Part of a small language model's weights.
Size: 4 heads of 32, MLP 1024 GELU, 4.68M parameters.
Architecture: no biases in attention or MLP, tied embeddings.
Training: a variant of Muon for these matrices, 132M tokens, 8696 steps.
Each number is 200 + 40 x the weight over its row's rms, rounded and kept within 0 to 999. Layers, rows and columns count from 0. The size before them is the row's rms in percent of the matrix's.

# down: layer 7 MLP down (transposed), 1024x128, rms 0.153, rows 994-1020, columns 0-127
# up: layer 7 MLP up, 1024x128, rms 0.209, rows 995-1021, columns 0-127
down994,097,211,208,230,253,200,190,209,160,228,217,145,273,227,149,147,214,290,245,224,110,233,209,216,175,171,202,153,224,147,139,247,201,238,275,160,221,167,197,168,203,278,159,168,242,180,95,311,155,183,204,183,264,209,216,187,190,162,175,145,208,231,171,137,151,197,212,205,249,148,257,200,114,187,175,207,174,179,180,226,231,248,262,213,210,213,172,203,148,226,215,142,301,173,192,241,211,187,211,152,233,158,202,224,194,268,237,183,171,249,187,128,176,237,167,170,232,185,213,192,166,221,242,159,167,262,200,226,196
up995,092,177,209,232,195,273,190,188,177,237,205,188,206,237,232,201,229,180,185,221,212,181,212,214,181,189,195,227,238,198,253,149,210,236,222,214,174,175,174,237,184,161,204,203,204,206,137,192,114,233,271,149,176,163,156,235,269,136,147,196,221,164,242,119,220,190,161,96,196,201,201,288,181,182,183,218,142,162,150,221,255,279,230,167,191,160,208,217,206,100,244,218,287,238,175,174,120,195,221,227,187,133,181,222,227,133,132,194,232,204,207,214,239,213,182,293,241,211,150,192,181,229,186,217,223,317,161,276,193
down995,091,178,223,177,175,202,194,168,179,215,157,174,204,175,210,235,220,173,225,178,197,232,232,176,151,196,198,173,253,199,105,248,240,165,187,247,175,187,189,158,116,194,265,236,221,233,222,245,171,153,154,176,171,177,212,243,189,177,221,162,211,213,308,245,206,275,232,240,199,174,143,121,204,290,194,239,154,171,161,230,203,114,186,193,178,176,235,199,155,158,134,203,197,213,205,203,179,184,180,187,251,228,271,193,234,271,146,140,154,199,208,261,192,150,195,309,243,223,224,309,161,265,157,267,161,209,181,223,220
up996,102,181,181,212,159,169,186,219,161,226,135,225,293,174,159,78,174,254,204,134,248,165,253,200,233,221,204,185,229,212,232,256,229,162,219,232,193,203,219,208,186,247,209,218,180,212,172,201,237,196,204,207,184,163,211,190,189,221,115,183,149,214,222,259,236,228,219,164,154,317,172,146,236,218,243,270,269,217,194,198,231,160,226,145,121,260,185,165,149,247,270,228,196,192,162,227,169,166,208,156,221,193,256,255,91,228,199,118,220,233,181,184,253,190,123,226,163,193,180,207,198,189,242,162,226,212,132,190,175
down996,105,121,162,209,178,185,151,183,169,248,154,275,112,216,223,251,194,200,190,225,220,171,205,280,202,184,110,228,188,192,237,246,205,226,194,139,171,205,282,170,196,175,248,131,207,196,189,236,250,137,173,215,125,144,189,153,233,197,202,212,164,127,205,258,130,214,263,235,242,183,186,250,199,221,143,264,220,199,190,189,185,183,217,269,150,98,172,206,231,212,156,202,232,223,255,268,153,218,229,227,204,180,178,199,193,144,168,218,162,181,186,181,183,226,221,197,258,204,306,206,243,185,233,145,222,240,275,222,181
up997,107,192,148,212,166,277,271,171,174,255,232,174,208,224,203,189,166,207,170,177,238,156,172,257,205,172,268,215,152,194,250,244,144,287,174,210,217,227,182,229,241,142,228,181,247,197,154,183,154,171,155,279,208,163,167,198,259,210,231,199,202,152,211,191,214,191,128,176,188,233,237,147,202,188,209,173,207,220,150,221,183,198,229,196,230,217,159,180,166,135,344,180,185,120,209,174,176,141,166,164,226,151,200,137,211,154,199,151,271,142,213,233,215,193,258,114,233,257,251,276,187,167,260,227,229,219,222,188,239
down997,095,235,236,133,155,194,143,160,172,186,211,220,221,181,179,194,183,247,244,200,237,175,233,182,217,172,104,142,137,24,220,206,195,194,198,271,190,155,238,107,167,220,171,234,226,178,203,187,224,222,203,202,223,203,234,250,226,223,177,230,172,206,183,203,228,270,176,260,181,189,190,206,206,154,208,255,154,172,275,166,249,271,182,171,219,232,177,264,154,165,210,182,248,165,189,199,181,222,211,227,202,190,249,260,244,204,167,190,195,135,189,196,200,259,201,248,200,209,213,83,218,239,152,192,243,153,242,287,190
up998,100,243,191,201,184,274,308,191,236,254,199,196,182,311,279,224,216,179,256,215,147,131,181,143,198,182,242,220,240,237,166,199,159,181,173,224,220,242,164,221,181,246,238,192,238,197,258,191,164,206,194,125,187,218,213,202,197,168,198,165,176,184,156,164,193,329,215,145,194,225,221,152,146,167,249,208,286,138,199,210,199,199,199,135,228,177,196,255,102,239,205,194,194,267,192,200,115,131,231,170,165,237,209,202,175,202,228,190,155,163,174,179,234,163,221,151,145,213,232,174,193,170,153,265,213,161,212,245,202
down998,104,179,283,277,231,230,194,236,178,251,226,94,238,224,135,171,206,236,227,250,253,225,207,158,222,170,198,168,137,212,202,261,231,163,198,202,223,120,224,229,215,156,216,188,145,191,280,143,197,208,266,188,259,191,248,183,184,200,182,221,137,166,203,185,195,192,111,215,223,147,184,108,192,212,271,205,192,196,175,205,215,191,186,246,174,240,151,166,187,216,279,214,204,208,169,198,143,248,112,258,194,261,167,189,198,204,183,202,177,274,236,105,194,196,172,144,196,259,178,172,167,248,260,195,158,150,224,206,240
up999,099,214,266,294,215,219,214,206,151,261,167,197,199,203,236,182,163,255,138,215,213,255,195,220,243,218,150,161,211,198,149,191,180,220,224,177,194,224,204,185,197,162,271,161,212,206,199,163,198,225,210,230,171,186,249,286,163,146,180,228,197,230,240,182,176,211,116,151,151,177,239,248,169,196,226,192,187,82,209,270,221,181,233,199,210,170,225,199,225,175,182,216,136,242,138,227,152,120,238,227,122,139,209,211,154,249,207,187,220,181,208,217,219,223,236,230,262,172,175,269,227,204,51,235,283,193,167,205,156
down999,103,264,199,177,187,153,166,173,205,179,178,229,268,207,177,196,235,124,168,240,166,140,206,169,249,87,194,155,162,183,256,223,176,186,171,184,158,243,228,194,192,214,170,198,234,212,166,259,252,208,181,255,195,174,272,166,338,164,200,205,279,173,237,241,270,207,182,228,146,218,157,175,224,198,208,218,180,261,205,162,187,241,237,192,180,236,172,183,225,91,167,163,224,162,247,172,175,191,160,209,273,186,165,117,207,209,172,218,150,263,218,233,239,241,227,227,192,239,232,193,125,240,228,191,215,147,162,161,252
up1000,101,169,191,210,179,114,186,236,301,209,224,253,245,166,239,152,237,226,143,205,127,153,167,206,235,188,259,223,167,197,176,230,262,178,249,194,198,212,242,135,200,189,213,221,208,198,206,271,205,271,216,220,228,298,261,110,264,169,231,211,242,186,273,207,253,192,235,224,130,175,249,192,241,148,147,232,205,152,165,173,125,194,194,206,241,201,256,214,166,183,172,107,209,156,217,235,157,240,171,196,151,206,167,175,177,155,139,216,206,229,196,219,160,210,188,199,232,251,203,137,185,129,187,119,235,185,169,229,206
down1000,089,194,182,217,202,251,239,187,146,216,182,235,130,175,220,142,172,185,217,240,227,218,242,174,230,240,140,187,195,92,195,206,229,234,195,221,266,148,223,207,223,143,265,189,142,231,220,220,234,217,186,212,180,55,162,245,161,244,153,186,194,258,213,228,147,174,196,198,158,146,204,197,265,157,297,162,155,218,206,246,215,218,204,203,192,270,176,248,198,113,164,280,233,195,208,155,201,160,214,234,240,195,257,169,197,255,268,229,237,178,146,210,149,205,164,182,220,110,172,241,149,182,224,198,214,207,218,246,170
up1001,096,186,212,246,225,209,259,227,160,208,182,194,202,191,244,219,230,136,205,207,159,175,152,225,190,211,174,210,231,173,155,240,198,95,144,188,286,182,122,225,264,186,293,201,278,203,208,218,167,253,247,216,174,264,184,163,177,247,214,239,235,260,201,205,217,142,149,213,228,159,261,218,173,228,212,215,300,210,133,191,227,222,191,159,188,214,164,138,222,113,184,215,184,218,168,198,223,182,179,182,221,79,150,238,276,243,202,149,177,185,112,152,240,199,217,143,155,218,223,124,195,215,178,226,209,214,187,220,204
down1001,086,203,185,191,180,155,238,200,288,227,245,272,154,250,224,321,252,201,191,216,257,259,69,189,200,209,201,160,164,273,227,164,179,218,157,214,238,223,242,219,263,173,220,187,186,180,247,227,212,146,212,161,232,172,225,183,228,186,111,205,168,202,232,175,238,189,220,189,196,250,191,206,227,190,183,171,123,157,252,161,147,138,181,257,167,154,185,216,240,177,165,132,108,261,259,203,195,241,175,223,236,229,252,168,229,173,235,183,208,176,212,188,213,209,140,242,186,154,131,232,219,177,240,177,193,164,129,167,202
up1002,103,188,162,204,228,203,171,196,199,214,201,174,215,243,232,177,218,178,226,241,185,192,178,178,236,123,245,116,197,217,182,183,267,133,170,238,272,143,165,305,197,197,215,151,226,208,269,182,245,281,146,235,220,151,168,246,176,240,194,259,213,219,217,127,184,210,211,226,80,203,169,239,149,174,172,215,209,206,193,276,254,209,254,206,158,233,178,86,189,188,206,263,219,130,157,179,283,231,163,241,159,203,169,207,204,215,166,251,254,178,199,198,218,197,155,230,169,141,195,226,116,206,182,233,229,149,195,182,227
down1002,102,193,149,178,227,241,177,281,214,260,230,191,268,277,181,187,176,211,109,256,236,229,248,247,94,263,153,136,146,251,180,215,257,162,232,201,216,217,196,188,186,270,223,212,188,217,232,209,240,208,216,240,193,156,191,198,181,228,169,202,220,209,206,231,189,185,204,136,258,251,135,216,119,205,229,247,181,202,214,236,202,166,159,133,219,220,153,240,201,282,174,167,166,178,152,196,277,178,164,158,187,175,274,199,222,120,242,220,87,208,150,210,201,176,163,240,159,156,207,201,220,180,252,175,164,211,149,176,194
up1003,110,117,162,224,210,259,213,232,183,213,155,230,246,213,199,231,221,173,105,280,198,198,208,271,174,185,172,146,217,224,245,248,125,156,153,230,170,219,258,167,215,154,203,231,239,235,239,187,111,223,174,262,199,156,192,233,203,205,195,176,222,239,232,207,288,263,199,194,179,172,172,125,206,290,165,228,178,227,183,155,163,311,183,167,141,260,206,165,237,235,243,205,219,118,226,237,205,188,150,192,150,135,112,245,187,150,217,178,211,190,235,192,191,197,202,230,213,180,147,162,205,233,185,230,252,159,238,171,190
down1003,132,179,281,216,166,262,128,165,203,208,117,203,261,142,196,183,273,250,154,222,161,108,246,256,146,211,152,198,215,249,217,129,179,159,211,212,224,265,240,232,211,164,177,233,160,264,243,206,200,169,174,233,212,111,172,225,170,216,214,219,150,203,153,187,268,186,202,248,155,176,203,206,179,172,163,208,225,207,174,195,246,285,203,142,199,199,215,197,248,253,176,217,223,165,186,218,198,267,221,188,93,253,203,184,193,130,204,219,212,258,234,185,132,204,274,198,175,175,169,178,236,265,201,242,205,114,171,207,196
up1004,092,219,201,236,206,225,200,200,125,227,168,208,148,195,189,219,139,130,211,186,270,175,232,196,215,158,254,246,120,222,159,189,227,209,254,198,248,229,118,183,178,188,207,140,219,162,234,209,121,173,162,182,206,252,186,158,210,193,268,256,138,249,170,162,257,188,291,244,155,205,168,198,121,243,168,199,121,203,213,221,178,160,169,108,287,168,207,237,235,187,178,182,253,221,224,191,201,160,125,184,181,111,208,189,249,248,238,193,207,232,208,164,258,244,280,177,275,171,235,181,191,231,195,214,164,199,240,216,194
down1004,082,204,264,196,176,183,213,227,156,143,222,206,227,247,187,230,250,293,233,210,234,214,156,225,157,131,183,196,169,239,219,217,187,191,156,131,156,234,225,140,224,196,230,210,101,168,188,236,166,178,166,241,170,156,197,188,139,224,152,261,275,188,264,181,212,185,253,179,214,153,231,247,243,233,143,230,106,194,241,199,145,214,161,269,199,244,160,180,215,210,188,215,155,133,260,215,210,256,159,186,244,224,274,243,146,161,198,180,171,245,242,226,147,236,166,301,187,213,154,135,183,208,175,257,219,221,194,151,172
up1005,101,92,184,210,133,194,224,188,152,226,153,156,137,212,148,193,203,197,198,193,154,230,265,250,96,231,206,260,193,221,217,203,213,199,222,191,255,179,247,205,135,104,146,209,176,171,264,217,207,212,190,221,161,230,251,172,187,238,227,205,224,224,242,234,260,228,180,282,101,233,228,216,187,249,144,251,211,123,270,202,254,157,234,218,183,205,212,231,119,268,215,214,192,225,201,194,192,183,246,159,159,210,158,224,167,247,177,95,217,224,141,193,196,198,194,158,220,179,213,215,222,172,193,231,233,107,197,215,227
down1005,099,222,182,187,222,174,255,126,115,206,261,178,189,194,197,183,189,216,234,219,218,131,184,204,247,179,103,217,205,172,253,280,226,248,210,274,152,186,181,172,224,187,221,217,275,232,184,199,139,192,195,229,272,233,147,246,171,215,216,195,252,184,182,193,175,87,84,226,172,201,163,169,175,250,177,236,239,257,169,232,122,190,241,167,235,81,146,239,218,194,260,202,185,175,232,246,206,173,243,174,195,204,202,202,251,174,223,179,179,262,212,227,190,193,218,192,248,158,194,248,149,214,147,228,226,214,198,135,163
up1006,092,184,178,142,274,182,201,182,178,169,192,210,199,201,195,224,197,190,190,198,203,192,273,148,241,178,207,257,221,221,197,208,182,119,153,259,184,158,227,220,306,241,147,203,224,199,231,252,261,201,175,222,151,233,211,213,156,182,210,140,195,139,287,162,202,227,227,159,264,217,236,178,194,225,174,222,159,279,223,263,146,162,203,120,172,217,169,223,221,187,138,124,309,185,258,146,179,195,264,227,210,215,155,266,205,157,227,183,168,212,190,176,146,273,165,208,198,180,198,224,113,226,104,186,187,191,232,195,250
down1006,096,209,249,154,200,227,230,178,282,196,150,144,174,209,163,169,173,209,199,145,242,295,181,161,159,158,205,175,160,232,201,140,194,160,221,204,236,76,122,235,120,167,227,148,212,252,202,187,185,209,224,217,163,271,235,141,207,246,210,166,186,173,166,193,197,244,186,207,218,225,181,91,224,233,274,216,197,212,244,181,178,256,163,199,197,216,168,152,174,187,130,240,198,238,223,180,181,252,221,166,202,307,233,210,175,274,176,189,251,196,235,208,228,183,165,193,185,225,236,203,237,300,265,203,181,212,218,126,207
up1007,095,178,138,254,228,208,137,223,244,180,195,173,237,184,196,266,176,223,265,209,294,212,165,230,181,226,253,240,217,186,189,149,204,214,214,192,168,185,163,173,217,231,148,177,234,194,179,193,236,214,178,180,202,241,256,233,260,197,209,158,182,215,232,84,154,185,114,274,236,152,271,227,232,117,266,139,206,99,251,174,188,157,209,211,247,82,184,182,172,213,187,190,164,199,274,178,140,228,193,204,176,187,177,182,163,178,213,150,231,190,198,247,174,282,188,193,230,219,166,191,214,204,147,209,277,211,217,193,263
down1007,098,235,166,246,140,198,209,185,266,168,154,180,198,218,232,230,214,131,168,178,226,186,292,199,230,161,206,240,188,202,173,208,172,167,226,274,215,243,189,123,220,233,264,190,163,177,232,206,297,203,180,160,194,186,195,173,180,216,233,154,140,242,202,293,154,193,168,171,142,239,251,138,157,267,167,199,224,218,179,181,227,158,182,203,197,149,231,276,162,159,195,219,188,238,198,214,225,219,238,166,173,88,227,277,230,229,148,170,199,136,164,281,238,239,180,270,141,204,233,204,202,194,253,113,168,150,218,219,192
up1008,101,193,192,212,190,262,190,247,143,192,135,261,207,255,186,226,249,256,194,216,295,142,148,106,240,166,192,190,169,167,174,210,268,167,230,163,204,267,244,200,187,223,169,181,158,300,173,212,211,196,250,179,169,195,262,177,251,224,188,230,147,208,133,193,238,145,203,171,188,236,256,224,240,188,161,192,237,235,240,166,199,165,233,219,170,180,174,120,261,201,269,193,143,123,231,190,206,179,224,203,174,253,128,234,236,175,217,192,153,175,168,135,167,281,128,252,210,186,196,161,183,271,180,187,191,244,211,146,198
down1008,094,290,284,192,172,101,221,228,218,203,248,134,195,182,206,237,136,227,227,200,155,264,220,237,155,235,250,215,220,117,221,191,170,186,179,205,227,209,199,224,170,190,209,278,199,192,234,182,142,124,174,171,301,203,122,203,167,189,177,157,158,177,256,201,203,192,164,220,209,172,180,156,168,181,152,197,183,233,176,220,175,234,199,152,206,234,237,274,258,146,214,208,195,210,249,212,226,184,189,163,171,176,187,172,111,311,170,173,261,235,208,212,248,173,274,200,82,232,221,201,213,188,202,220,248,186,194,158,230
up1009,098,207,144,158,176,146,244,172,202,230,161,235,204,132,225,241,171,225,209,189,274,176,266,277,185,264,229,199,216,203,186,234,224,202,179,204,271,145,215,210,222,173,195,167,190,161,241,250,140,196,179,220,223,212,171,186,178,116,204,285,211,166,262,184,136,277,218,185,260,254,209,205,167,248,149,174,218,166,188,212,208,124,169,126,246,163,238,220,223,201,259,183,230,201,172,134,163,174,215,167,275,138,212,199,135,197,210,188,196,278,181,208,161,253,230,146,120,221,142,188,165,235,193,182,241,198,154,163,303
down1009,108,235,164,105,188,199,298,223,209,252,222,177,172,173,192,248,242,217,159,236,128,217,195,201,212,220,217,235,178,196,180,173,237,279,198,212,223,181,186,197,248,196,176,163,214,205,207,212,307,135,149,231,156,159,260,181,269,266,201,211,162,176,182,217,211,228,204,167,233,185,224,138,176,209,181,169,243,137,199,278,73,194,136,170,174,168,209,183,209,199,198,253,252,231,177,97,224,168,169,201,218,247,202,124,188,190,197,217,156,116,244,293,184,221,150,161,214,177,181,208,240,204,173,259,214,215,198,200,257
up1010,092,179,104,216,223,220,206,251,218,281,154,202,297,216,175,248,160,216,160,222,128,170,224,252,204,196,169,191,190,195,152,183,141,204,171,262,156,196,188,213,227,236,227,184,228,223,184,183,205,142,238,211,134,121,192,212,187,252,173,219,131,181,179,211,169,193,212,210,320,207,206,230,218,244,190,188,142,155,153,258,180,140,147,218,213,222,191,202,200,223,182,208,235,226,239,251,196,111,201,270,153,262,219,201,188,145,350,165,188,197,146,196,221,183,184,257,185,156,201,174,272,186,223,208,194,244,168,208,166
down1010,090,222,222,188,212,140,250,194,183,180,196,170,146,188,300,199,198,200,221,254,195,183,199,235,164,191,237,220,162,160,152,126,291,180,249,230,264,224,257,192,219,267,206,216,240,197,150,169,267,258,186,186,222,242,278,201,149,132,213,177,107,149,167,197,218,176,229,204,194,107,218,214,192,207,181,239,180,229,234,230,187,207,232,176,231,191,232,238,215,173,185,86,202,144,135,192,200,133,197,271,221,160,214,218,189,173,160,184,258,176,160,190,317,251,165,222,201,186,200,212,162,231,126,185,225,245,157,151,198
up1011,094,193,212,227,255,176,200,95,236,215,225,214,179,303,181,181,223,177,192,250,204,172,196,225,107,198,181,148,200,218,126,229,216,183,177,187,203,244,207,198,205,189,231,254,150,210,237,250,230,194,211,147,145,266,160,195,229,197,160,222,258,211,229,166,131,196,260,151,173,180,246,240,172,190,304,235,239,212,243,195,138,179,173,136,276,214,246,236,220,202,218,95,199,179,209,155,90,284,177,142,260,203,220,192,238,200,201,212,209,182,158,168,222,224,165,171,172,223,192,246,152,196,124,173,187,233,256,203,205
down1011,097,210,232,168,132,220,240,201,165,195,201,207,108,157,239,211,110,194,254,155,197,172,226,187,180,254,171,133,231,252,213,142,199,254,149,143,258,225,240,207,254,241,234,158,208,203,299,221,230,215,170,255,228,129,213,167,171,219,194,153,185,176,221,122,231,198,201,195,170,200,218,189,245,201,223,183,201,228,190,169,226,193,262,228,269,183,164,183,291,155,185,231,245,210,208,184,204,187,198,261,175,200,237,138,162,237,224,162,264,144,192,177,145,264,147,205,117,153,246,155,293,182,215,165,182,166,248,147,244
up1012,109,224,231,248,227,189,207,142,206,246,195,189,185,189,308,140,287,253,239,207,207,104,243,185,190,181,193,219,126,253,170,293,210,202,187,203,313,230,179,207,190,158,214,226,243,153,201,161,146,201,199,200,167,227,130,198,166,179,181,174,150,176,169,187,131,241,211,158,237,192,151,203,232,116,207,176,232,250,191,204,182,145,168,165,196,225,265,172,205,265,206,206,168,203,130,143,243,189,210,176,209,141,206,196,198,184,181,223,190,224,129,237,210,235,179,146,161,200,271,264,236,195,239,152,267,238,219,281,180
down1012,099,179,225,209,176,215,162,218,161,230,209,132,192,232,169,239,272,268,240,202,197,182,213,223,96,233,120,173,237,188,201,197,247,190,221,234,264,171,235,157,203,262,179,152,124,196,257,217,204,243,170,201,205,180,174,173,139,186,161,210,255,199,181,226,255,219,180,224,261,204,265,255,202,296,213,257,145,204,206,225,225,209,185,204,169,217,196,222,192,135,256,123,205,254,131,132,134,192,208,199,136,269,202,244,182,135,115,198,194,210,175,183,219,192,156,196,259,151,175,159,241,293,150,183,163,196,164,218,226
up1013,100,189,186,179,252,200,183,181,127,232,194,237,220,222,154,154,298,205,158,209,294,142,163,207,159,184,286,290,236,183,157,222,251,217,191,256,223,190,240,270,167,241,220,176,220,209,199,217,210,244,185,223,166,255,338,218,182,203,186,218,147,211,193,222,175,202,177,235,163,130,224,182,195,118,231,220,203,237,198,236,166,135,197,144,190,174,184,218,186,274,202,173,179,192,133,144,212,145,175,268,190,195,125,228,184,205,225,243,98,203,221,158,169,222,194,160,152,183,141,210,209,215,238,159,250,221,183,222,158
down1013,092,267,232,189,198,228,209,214,264,200,209,188,166,172,260,188,145,145,290,225,161,202,281,190,149,189,224,247,220,209,209,211,128,184,230,77,217,168,179,147,258,178,192,187,256,238,211,237,179,130,288,226,169,176,92,243,222,221,243,194,158,199,235,241,198,167,162,214,176,226,131,202,207,216,171,131,230,229,205,165,205,222,296,243,231,235,252,151,228,138,140,183,187,188,251,271,148,154,132,201,124,199,199,211,254,216,216,158,202,211,234,205,232,169,201,210,150,194,224,205,162,235,195,149,211,189,176,191,197
up1014,097,180,203,167,222,213,178,177,165,184,221,196,97,217,278,264,255,181,222,246,228,154,220,187,231,193,191,199,250,190,188,145,190,168,255,222,175,161,181,179,192,141,219,232,187,181,190,229,155,245,222,257,214,217,136,232,188,173,157,206,268,198,231,252,173,201,107,220,210,198,243,208,173,264,163,112,284,135,183,213,292,274,209,220,165,222,260,128,165,199,261,241,185,132,198,176,256,161,176,182,254,201,216,199,171,205,169,225,155,253,231,135,208,156,209,177,153,128,259,195,176,282,216,173,210,179,174,246,142
down1014,102,243,173,212,211,168,136,200,207,192,204,190,168,173,197,251,218,177,252,193,159,219,234,225,214,227,197,159,202,315,227,248,201,175,201,171,84,197,231,193,159,179,230,244,153,223,289,264,270,222,106,153,249,184,215,219,205,218,184,231,203,237,168,211,246,226,157,134,189,216,167,189,178,208,178,308,143,174,196,172,113,154,210,186,246,179,217,185,249,243,115,166,109,239,213,219,228,216,209,160,156,157,238,195,276,204,178,202,144,206,239,151,179,225,164,240,151,201,217,233,227,143,183,270,199,186,180,235,250
up1015,102,262,163,204,257,186,194,219,297,182,183,234,119,203,169,172,195,215,197,176,189,153,209,292,211,183,246,184,166,234,153,215,227,197,198,206,274,208,97,153,229,208,103,231,252,124,185,235,164,215,224,163,161,244,185,146,215,131,205,177,155,215,245,182,187,224,241,276,135,190,225,238,145,92,173,156,134,225,177,141,208,242,177,199,245,219,253,194,181,233,181,163,173,184,218,217,246,264,201,223,167,196,263,262,240,221,148,176,190,256,174,184,170,182,249,165,231,271,202,172,151,183,210,234,196,240,211,218,186
down1015,098,267,107,193,160,257,187,200,243,238,224,172,185,182,215,138,190,152,196,247,227,181,145,206,221,188,213,253,179,130,242,151,227,141,221,216,204,206,181,173,225,245,235,149,248,207,222,250,168,229,226,222,200,161,189,165,136,129,272,145,187,233,247,169,227,243,260,173,244,197,161,274,159,161,205,225,214,216,183,186,200,229,176,146,246,214,207,210,197,176,119,247,189,182,211,199,223,240,187,209,174,245,166,188,219,182,127,287,211,164,157,183,234,141,151,203,196,292,161,80,187,263,219,252,297,201,192,174,199
up1016,106,205,252,240,208,156,190,195,76,203,192,214,196,124,225,192,200,201,187,258,277,235,144,238,193,194,203,205,198,149,114,210,221,212,234,224,229,244,243,190,230,207,198,225,251,172,199,200,149,212,165,175,222,121,234,160,225,194,201,242,188,164,121,247,204,212,222,249,174,145,207,197,234,289,211,96,212,103,163,239,248,175,205,227,232,185,284,199,200,217,169,187,202,105,228,189,207,174,231,217,134,229,241,255,193,253,225,203,164,128,231,215,205,165,138,250,216,254,158,192,236,210,113,162,243,233,178,197,202
down1016,086,223,158,206,170,213,219,175,261,212,157,189,186,232,143,221,209,194,181,246,108,193,175,210,204,185,194,274,238,68,179,249,177,159,232,218,202,178,160,181,191,140,206,138,198,251,207,235,213,238,219,216,167,292,196,194,244,176,239,168,170,321,193,283,248,176,155,214,216,199,217,213,142,138,206,238,158,182,241,198,195,184,259,241,216,212,194,205,182,114,274,225,210,232,207,163,202,167,155,196,243,179,159,161,198,171,159,138,282,252,125,226,214,275,270,164,181,138,192,174,214,199,226,194,173,225,215,244,174
up1017,104,183,185,176,245,211,246,155,170,212,210,179,111,190,178,147,217,244,282,200,280,197,279,215,228,237,141,176,258,212,197,214,277,245,188,185,235,117,188,236,222,246,99,176,194,206,211,153,196,170,258,228,218,186,210,142,179,209,212,234,105,230,161,166,152,231,286,241,222,211,169,239,141,154,216,224,144,249,133,243,181,215,180,153,219,189,212,231,220,177,250,179,212,166,193,146,180,205,187,135,274,159,218,242,216,151,149,176,159,226,181,215,161,103,191,203,223,238,215,213,196,206,205,168,236,241,212,293,207
down1017,104,237,224,198,236,174,239,178,161,246,249,275,140,207,173,170,155,229,186,219,207,204,235,188,205,154,170,236,146,159,210,122,216,172,212,257,273,167,192,199,174,212,226,192,178,306,191,310,224,173,255,184,243,225,181,112,211,166,196,254,218,118,166,234,297,191,214,198,131,166,215,204,177,194,247,183,216,186,211,157,119,135,189,223,190,209,281,176,264,218,173,258,188,245,251,173,224,190,157,238,232,180,154,202,183,172,217,200,169,230,192,186,143,176,122,183,170,260,138,210,207,238,154,178,193,232,131,258,208
up1018,101,154,155,163,239,164,208,242,230,138,173,211,195,277,217,204,170,235,265,292,153,223,145,252,227,157,126,127,180,195,259,274,192,215,208,171,246,189,183,233,215,252,192,166,253,122,225,168,253,207,228,195,210,210,177,272,215,164,194,179,210,206,215,190,219,205,255,120,217,172,153,243,216,217,170,261,166,212,186,204,186,228,231,212,232,178,192,193,273,169,201,166,204,210,187,245,267,149,179,184,246,143,186,146,235,170,150,228,264,143,223,161,169,145,222,172,193,205,116,225,236,225,222,152,181,82,268,215,152
down1018,103,212,201,212,211,214,209,150,186,174,210,174,167,193,212,208,197,254,180,168,134,192,185,216,165,226,172,154,186,135,172,184,145,156,274,230,177,243,195,192,175,239,195,248,146,204,174,235,182,236,256,171,236,145,256,190,288,202,173,276,196,212,225,218,272,225,157,140,304,185,224,150,181,157,164,167,248,190,126,230,212,233,209,191,310,89,203,194,128,188,212,199,228,186,198,176,258,260,207,211,148,206,148,201,199,192,188,174,206,179,221,143,253,209,203,321,191,245,161,252,285,231,182,139,183,230,181,223,189
up1019,103,202,200,165,181,260,217,156,184,219,212,224,202,163,172,191,233,234,143,284,224,210,134,173,170,152,171,183,143,218,237,228,255,162,199,204,166,171,195,228,285,177,197,179,199,159,166,243,189,208,234,211,163,313,217,201,253,168,208,141,270,210,183,225,147,234,264,250,137,97,206,152,175,104,216,224,144,162,215,150,197,166,208,258,171,229,237,217,173,175,172,225,230,178,155,256,157,216,233,180,177,257,142,280,164,243,152,208,212,277,145,234,214,164,232,193,235,223,222,179,167,274,182,185,213,216,286,175,202
down1019,096,289,143,178,232,234,228,196,134,271,193,170,207,218,204,185,129,189,234,230,237,194,160,184,181,231,228,235,196,160,269,226,292,157,103,195,158,223,187,160,133,187,206,229,185,189,173,152,209,223,207,229,179,201,182,190,243,189,144,204,125,217,199,176,219,156,209,248,237,228,243,261,77,237,220,220,180,238,250,252,237,258,143,220,203,160,179,198,185,242,160,168,121,240,209,128,207,175,240,220,187,164,244,118,202,236,225,201,208,219,178,249,238,171,184,122,252,141,175,218,252,192,194,221,214,153,170,238,267
up1020,102,252,164,186,191,175,271,189,227,261,218,71,213,210,160,273,222,206,161,200,255,207,166,130,178,183,179,168,204,252,166,199,182,211,144,243,233,152,153,273,233,276,176,149,238,200,220,272,182,178,170,213,144,163,183,209,212,215,121,207,180,189,226,198,160,170,173,166,113,234,183,215,230,232,189,193,217,227,156,233,269,212,182,192,237,261,237,217,235,216,182,187,196,151,305,171,229,216,120,175,189,145,198,199,185,184,192,218,264,226,139,133,147,245,225,215,171,161,205,246,218,203,221,296,212,164,159,209,267
down1020,099,213,182,169,184,209,269,204,209,279,232,166,146,205,182,196,232,149,235,141,257,241,232,174,165,242,251,183,222,172,248,175,170,212,175,217,191,156,203,191,219,201,69,149,162,239,182,110,211,203,180,223,222,200,149,235,182,233,160,161,170,139,145,170,175,238,224,224,211,224,200,187,206,221,111,231,208,172,170,238,178,276,163,168,220,213,211,171,221,249,234,266,153,150,196,210,175,291,160,170,215,140,214,281,169,204,223,279,251,254,199,231,206,224,176,199,201,197,110,225,236,255,153,262,256,163,224,130,231
up1021,105,216,161,217,184,123,200,190,237,277,173,225,207,238,222,174,157,218,227,150,202,308,236,261,195,233,204,166,211,171,219,218,174,208,251,153,145,199,208,276,209,140,209,229,188,155,226,210,218,240,166,231,241,221,108,214,226,141,225,216,236,198,241,195,285,212,183,162,212,238,105,180,253,246,229,139,217,227,163,220,222,147,166,185,241,144,283,171,174,230,219,185,129,217,206,178,148,213,148,212,242,173,165,234,192,173,232,123,158,226,259,187,130,223,224,114,150,174,196,232,151,194,175,145,252,251,175,249,213